From a checkpoint of a small transformer trained on Wikipedia.
Architecture: RMSNorm before each block, untied embeddings.
Training: a variant of SOAP for these matrices, 715M tokens, 5452 steps.
Each number is 50 + 12 x the weight over its row's rms, rounded and kept within 0 to 99. Layers, rows and columns count from 0. The size before them is the row's rms in percent of the matrix's.

# layer 14 MLP down, 192x384, rms 0.215, rows 55-80, columns 256-383
108:47 44 39 36 58 35 26 28 53 47 36 46 41 62 36 41 43 61 52 31 54 59 57 79 61 44 53 49 38 32 38 38 70 43 60 57 57 63 60 38 47 67 56 72 50 57 76 40 53 34 33 46 52 62 48 71 33 50 59 38 61 48 36 63 58 46 51 47 44 56 56 64 41 59 56 56 63 41 51 38 22 41 61 35 35 54 41 68 48 51 53 43 38 62 45 43 48 32 48 79 48 31 76 52 56 41 57 39 70 28 56 57 56 50 46 41 60 64 64 51 42 43 58 43 30 36 51 56
097:32 64 54 41 50 41 44 49 56 52 20 61 78 44 67 47 30 43 47 61 48 45 59 45 37 50 48 23 27 69 48 37 69 53 40 49 62 53 39 63 42 13 67 36 22 43 49 42 43 47 53 40 64 64 53 58 49 50 42 42 54 54 49 17 57 57 36 62 64 41 56 44 60 50 46 39 49 44 38 59 34 54 45 56 56 64 58 66 67 85 74 44 61 39 49 54 35 54 59 27 49 67 39 54 47 36 56 61 53 43 34 39 27 51 49 30 56 45 85 30 67 56 68 52 18 34 49 46
094:50 51 53 15 60 48 32 54 41 52 38 53 68 73 36 29 38 43 31 64 70 56 68 59 45 56 63 62 34 52 61 56 40 49 44 47 38 45 46 35 46 42 54 45 43 32 66 65 35 48 40 39 58 40 38 37 61 55 66 22 51 59 41 41 69 60 37 61 53 48 70 56 49 38 40 50 51 43 24 61 53 40 37 43 51 49 50 48 31 57 46 40 42 27 48 34 53 49 29 56 48 47 59 51 47 47 68 46 75 37 58 66 34 52 58 63 54 39 51 52 43 40 38 23 67 67 34 44
096:36 30 46 55 44 66 46 33 49 47 59 48 55 56 33 49 68 71 53 46 60 56 34 56 64 45 55 39 56 49 55 45 59 48 56 52 46 36 48 40 41 57 51 58 46 54 57 50 71 61 69 70 68 53 70 28 43 67 37 57 70 40 34 51 26 37 44 69 45 40 42 59 51 49 55 46 64 49 36 55 53 63 68 31 19 57 54 53 23 38 55 73 72 44 35 37 43 18 53 47 46 57 43 39 54 69 55 36 46 63 48 60 42 51 57 36 53 58 46 59 34 71 37 46 56 42 62 44
096:41 48 58 16 50 53 31 43 60 60 48 58 33 64 57 60 49 53 41 63 62 20 36 36 53 70 46 68 58 52 50 53 33 49 49 40 63 48 60 60 64 55 67 36 43 87 50 32 35 29 28 44 60 55 49 36 69 37 21 60 49 41 40 56 57 27 63 48 53 55 41 49 59 48 38 40 71 41 39 61 51 56 57 29 59 47 58 65 49 44 64 39 46 45 47 51 56 53 68 49 68 28 51 61 43 62 40 71 49 60 41 69 68 47 56 51 42 24 48 37 55 36 41 75 62 46 55 64
094:62 46 56 52 54 67 54 42 61 46 51 52 58 67 44 56 53 36 45 72 47 46 63 39 37 56 51 43 54 40 50 46 52 14 66 55 69 51 52 38 59 48 37 60 39 44 25 50 38 50 58 63 45 49 48 62 65 61 48 76 57 51 62 49 48 58 57 36 40 59 47 39 58 34 49 43 52 72 70 56 67 55 43 50 64 49 66 48 65 73 40 73 48 34 48 36 54 41 61 47 44 55 57 62 39 26 34 31 77 34 44 37 39 56 54 43 54 46 50 57 46 69 56 41 34 50 44 38
106:71 54 34 43 28 46 67 53 54 46 38 81 65 66 46 65 44 47 55 64 32 50 49 36 44 35 40 62 47 58 36 33 61 63 49 53 66 47 85 59 17 40 46 83 35 42 64 50 44 55 54 39 45 44 26 50 49 49 65 59 53 67 66 33 65 29 58 26 52 33 58 39 44 53 67 56 64 56 49 48 60 60 41 40 65 52 55 49 50 47 52 56 62 37 63 52 49 49 35 56 42 54 73 60 47 67 61 43 48 50 72 53 40 56 59 45 32 41 60 53 45 40 46 44 57 44 40 44
100:49 48 39 73 60 42 63 38 70 55 34 39 81 67 57 46 54 51 55 44 24 41 71 60 48 62 33 55 49 52 32 48 38 51 59 53 60 54 45 53 22 55 55 65 47 70 67 43 74 47 57 45 35 67 65 52 48 62 57 60 72 50 49 58 54 72 40 59 47 54 47 57 57 49 37 46 37 35 56 56 49 24 46 60 48 58 36 34 56 70 59 54 61 37 50 55 25 69 41 54 61 65 65 45 50 42 53 50 63 59 41 61 59 43 55 53 43 32 34 55 52 41 46 31 27 46 49 56
101:70 33 33 40 59 25 46 46 49 65 29 47 46 62 54 43 52 52 55 42 63 63 63 51 23 78 38 59 53 70 34 52 45 54 64 58 76 13 51 50 41 38 50 38 62 62 47 50 32 62 57 43 47 53 57 59 37 68 34 47 44 53 77 38 31 48 57 32 59 56 62 53 68 36 48 55 38 26 54 44 63 59 55 45 48 45 38 44 70 44 49 59 28 39 60 22 41 44 51 40 55 64 48 63 52 57 62 45 44 37 56 66 41 59 52 66 40 29 56 57 48 38 56 60 30 74 43 63
103:28 42 49 63 60 47 48 62 43 58 34 61 46 67 49 73 62 55 60 60 32 43 46 66 52 35 58 66 53 44 65 55 57 58 41 66 54 47 50 57 73 47 44 44 25 66 42 53 43 41 40 47 36 55 59 29 60 52 58 46 52 16 50 10 64 57 45 41 46 59 60 67 44 50 65 28 58 44 27 50 49 54 75 66 48 60 78 52 27 49 41 54 28 64 65 49 72 45 51 22 52 54 40 46 66 48 54 42 60 55 56 39 57 39 56 69 56 47 52 49 52 59 48 41 52 19 61 54
095:54 46 51 43 59 65 46 38 28 41 23 64 66 47 33 51 50 49 51 41 51 68 52 51 29 52 41 60 60 51 45 58 56 44 38 43 56 59 48 72 57 57 38 66 32 47 29 54 59 53 49 81 34 56 51 33 47 55 52 34 35 60 75 64 49 61 49 49 56 76 52 39 43 40 46 80 44 39 53 64 48 70 42 48 33 23 63 37 60 36 47 58 45 37 53 53 57 60 74 51 39 59 75 53 66 39 53 33 62 49 55 65 53 27 35 65 42 41 55 39 26 67 47 56 47 50 52 45
100:18 44 68 32 61 37 53 46 49 49 64 63 47 60 48 46 49 41 40 53 60 65 46 54 61 58 34 54 49 67 47 51 49 59 43 46 35 74 19 54 46 34 67 75 67 41 36 51 56 62 73 53 45 48 58 33 55 45 63 42 66 50 50 44 62 39 70 36 61 55 56 55 32 54 17 59 50 31 60 75 66 38 59 37 62 53 45 56 65 53 44 53 45 37 22 41 43 73 54 48 58 52 46 62 53 53 41 56 69 45 44 52 70 59 38 53 46 42 49 48 49 67 46 56 42 55 50 51
098:50 36 62 38 32 49 62 50 28 52 48 68 59 58 39 40 54 42 45 57 46 34 69 52 75 48 27 56 36 48 61 35 60 58 67 19 67 50 42 58 45 51 60 46 43 39 68 63 47 61 67 56 56 53 41 47 45 29 44 61 48 35 50 46 61 56 82 40 39 32 56 70 40 69 38 64 36 50 58 73 66 53 25 30 50 57 54 51 59 58 66 44 45 50 74 52 44 41 49 53 42 68 47 52 55 46 63 67 50 30 27 47 78 44 70 43 52 48 49 57 62 54 62 60 70 61 35 41
098:22 45 42 46 49 58 54 44 36 30 48 43 65 60 44 53 41 45 19 44 48 50 26 51 47 30 36 42 45 61 67 69 61 57 50 59 61 49 59 59 72 28 41 60 58 39 55 57 64 62 41 46 51 42 57 51 42 50 32 29 46 37 44 39 52 52 33 52 67 60 44 41 67 63 53 55 39 65 41 43 66 67 46 53 36 61 59 20 17 47 43 72 52 49 49 49 50 51 45 49 40 34 37 55 53 20 31 37 63 38 58 56 31 46 81 39 39 53 57 36 49 55 44 50 56 56 48 42
099:47 36 52 30 59 49 45 44 43 37 62 60 43 57 49 58 41 70 56 56 68 44 46 29 80 63 49 47 60 45 61 65 57 39 50 29 50 70 57 58 51 68 55 47 50 45 37 36 62 39 45 54 50 50 52 47 53 44 55 51 53 44 36 50 58 47 37 55 63 55 50 29 34 56 54 55 61 47 56 55 35 45 51 57 45 64 46 55 58 33 60 64 63 42 57 56 73 47 29 54 52 41 66 57 22 40 48 50 32 32 31 61 45 54 46 63 62 29 46 34 62 45 50 50 29 63 50 58
101:49 71 38 34 52 61 69 42 28 78 53 44 40 25 52 55 36 48 48 54 33 59 66 47 13 60 56 30 36 60 52 47 51 68 31 57 63 64 58 45 57 52 49 51 62 65 63 30 73 60 70 43 36 58 41 45 38 54 34 47 36 42 42 47 62 57 42 41 73 62 33 60 48 37 58 41 47 29 43 76 72 37 68 37 43 50 58 61 41 56 60 49 60 46 20 43 61 63 34 49 50 43 49 67 66 48 39 33 42 49 53 51 42 58 51 63 58 51 65 39 42 48 64 57 70 52 49 34
102:35 53 47 69 66 26 54 57 55 45 32 57 70 62 60 54 56 39 38 58 38 40 43 65 42 62 43 49 54 41 84 38 48 49 44 43 35 75 32 86 39 47 46 62 60 63 63 58 56 57 53 52 58 41 35 59 32 57 63 39 44 36 50 56 54 63 37 38 62 47 56 48 37 46 54 54 27 35 35 47 56 44 51 38 51 50 45 40 37 40 54 41 68 57 39 40 26 48 37 54 29 49 35 51 60 39 63 67 46 54 48 64 47 54 44 44 50 37 55 67 56 64 60 56 63 67 43 60
101:60 38 23 46 57 54 39 47 47 34 42 49 46 39 44 55 65 57 41 44 69 49 40 45 49 58 50 32 32 59 31 42 30 27 49 44 48 56 44 33 44 51 66 39 81 51 48 51 54 47 57 44 45 44 49 43 73 55 65 57 37 45 49 48 74 54 43 44 34 60 77 68 56 42 56 60 36 44 30 79 81 58 40 60 51 39 66 43 42 35 76 55 41 53 45 67 41 43 59 65 60 56 45 56 59 48 68 38 38 45 41 42 53 72 54 42 41 47 47 42 67 46 42 58 38 46 38 56
100:83 39 35 42 42 50 50 40 60 48 52 43 58 42 46 55 71 50 37 31 42 65 67 54 37 55 67 38 47 40 40 57 45 53 53 60 45 49 57 62 52 43 61 34 52 57 56 59 53 58 39 43 54 42 40 51 58 41 44 34 43 54 55 52 28 64 63 66 66 32 52 60 41 44 46 44 24 57 58 43 34 40 57 42 52 33 53 35 63 38 54 59 47 52 64 56 39 68 57 71 68 47 57 39 52 44 46 61 39 27 45 38 59 41 52 34 61 65 57 58 45 65 54 58 53 65 55 48
096:83 62 48 52 37 35 42 46 42 47 27 34 34 54 55 75 65 71 81 62 49 52 45 54 48 49 59 43 29 34 35 64 61 64 61 40 62 55 42 40 60 73 55 52 56 54 51 61 51 32 56 62 37 49 46 38 30 60 53 72 53 62 43 37 59 40 51 39 45 62 81 37 51 54 51 28 53 56 63 54 45 56 44 52 51 59 49 84 50 59 50 47 15 59 69 48 42 59 46 65 47 31 53 41 29 64 23 46 59 38 41 41 13 51 30 30 61 55 33 48 41 23 68 57 31 57 50 70
098:53 45 53 45 64 28 47 32 70 34 60 68 33 62 49 38 64 29 59 52 44 24 61 92 37 50 39 40 56 58 44 43 28 37 32 37 35 41 46 58 62 57 48 55 55 49 34 43 32 35 39 51 27 41 53 46 53 46 35 35 35 30 49 52 55 53 59 49 37 51 35 49 53 47 60 65 60 50 56 51 50 53 61 60 42 59 30 62 56 59 50 52 52 64 55 58 67 45 86 36 50 59 46 55 35 41 70 39 68 67 51 57 60 47 66 67 51 33 45 65 44 46 60 44 59 42 44 57
096:58 48 48 37 56 67 33 22 21 67 49 52 48 60 62 49 57 50 83 45 50 70 23 57 66 31 42 63 31 64 45 41 49 34 68 41 45 62 47 53 72 30 61 61 65 52 34 49 36 57 26 63 57 72 52 61 52 37 75 51 62 54 30 45 57 31 67 45 44 48 86 29 59 62 53 75 44 33 53 47 50 49 48 46 51 61 40 38 44 43 47 48 57 44 63 52 40 57 47 51 29 39 51 42 50 38 51 65 55 43 43 53 42 43 64 40 59 38 53 30 41 34 61 38 47 43 37 62
094:52 67 69 33 44 56 40 37 39 61 64 53 56 46 44 34 22 29 40 52 68 48 57 52 47 54 46 51 49 68 55 28 49 52 58 65 47 49 41 35 54 38 42 66 70 37 27 48 50 70 69 51 57 60 53 35 38 49 57 63 40 63 43 60 34 39 59 37 69 50 59 49 47 42 52 40 54 48 48 72 51 69 45 28 54 54 63 73 62 51 68 76 46 27 54 24 70 56 42 60 46 81 76 33 61 51 59 31 44 49 51 58 51 34 39 39 48 58 54 25 52 47 59 41 27 74 39 47
094:67 51 36 46 49 41 53 40 44 58 42 63 69 51 38 44 41 31 50 48 54 66 52 60 85 29 52 41 52 68 60 37 30 32 57 58 48 47 49 74 49 57 47 75 42 47 40 56 49 63 60 51 72 32 53 44 27 33 39 64 33 50 59 36 49 37 39 48 51 47 46 50 41 28 56 39 52 42 53 63 60 52 42 52 65 30 61 62 54 37 57 37 59 54 52 40 21 62 29 40 47 58 61 57 26 37 67 58 62 56 54 56 22 76 69 34 44 54 60 43 54 57 52 52 77 38 32 70
105:53 51 63 49 66 50 40 38 57 45 58 65 47 37 44 28 71 60 62 32 61 41 64 53 47 67 56 63 54 27 60 59 49 42 64 50 45 58 44 50 39 67 47 46 50 56 53 68 59 50 31 68 57 72 57 56 54 49 68 50 35 54 67 43 63 49 60 42 45 42 40 82 61 58 43 56 68 43 22 58 54 46 75 61 39 51 40 45 53 52 42 65 31 72 56 71 29 49 45 37 65 54 43 53 51 53 70 41 38 50 53 46 63 63 54 46 56 45 47 55 45 51 57 57 66 45 42 42
107:40 61 52 73 50 51 61 49 66 47 57 54 43 54 45 48 46 50 58 42 39 58 36 50 47 45 41 58 34 47 48 62 44 60 55 41 69 55 72 73 43 57 46 62 56 28 46 59 51 64 52 43 49 61 33 35 38 39 47 37 37 60 45 59 50 48 56 49 45 29 37 48 63 47 64 19 65 59 58 39 58 39 48 66 50 35 58 52 71 47 55 39 58 49 43 66 37 61 53 46 38 63 62 41 81 55 62 65 56 39 57 38 70 46 56 46 61 59 26 28 36 50 41 51 67 51 44 56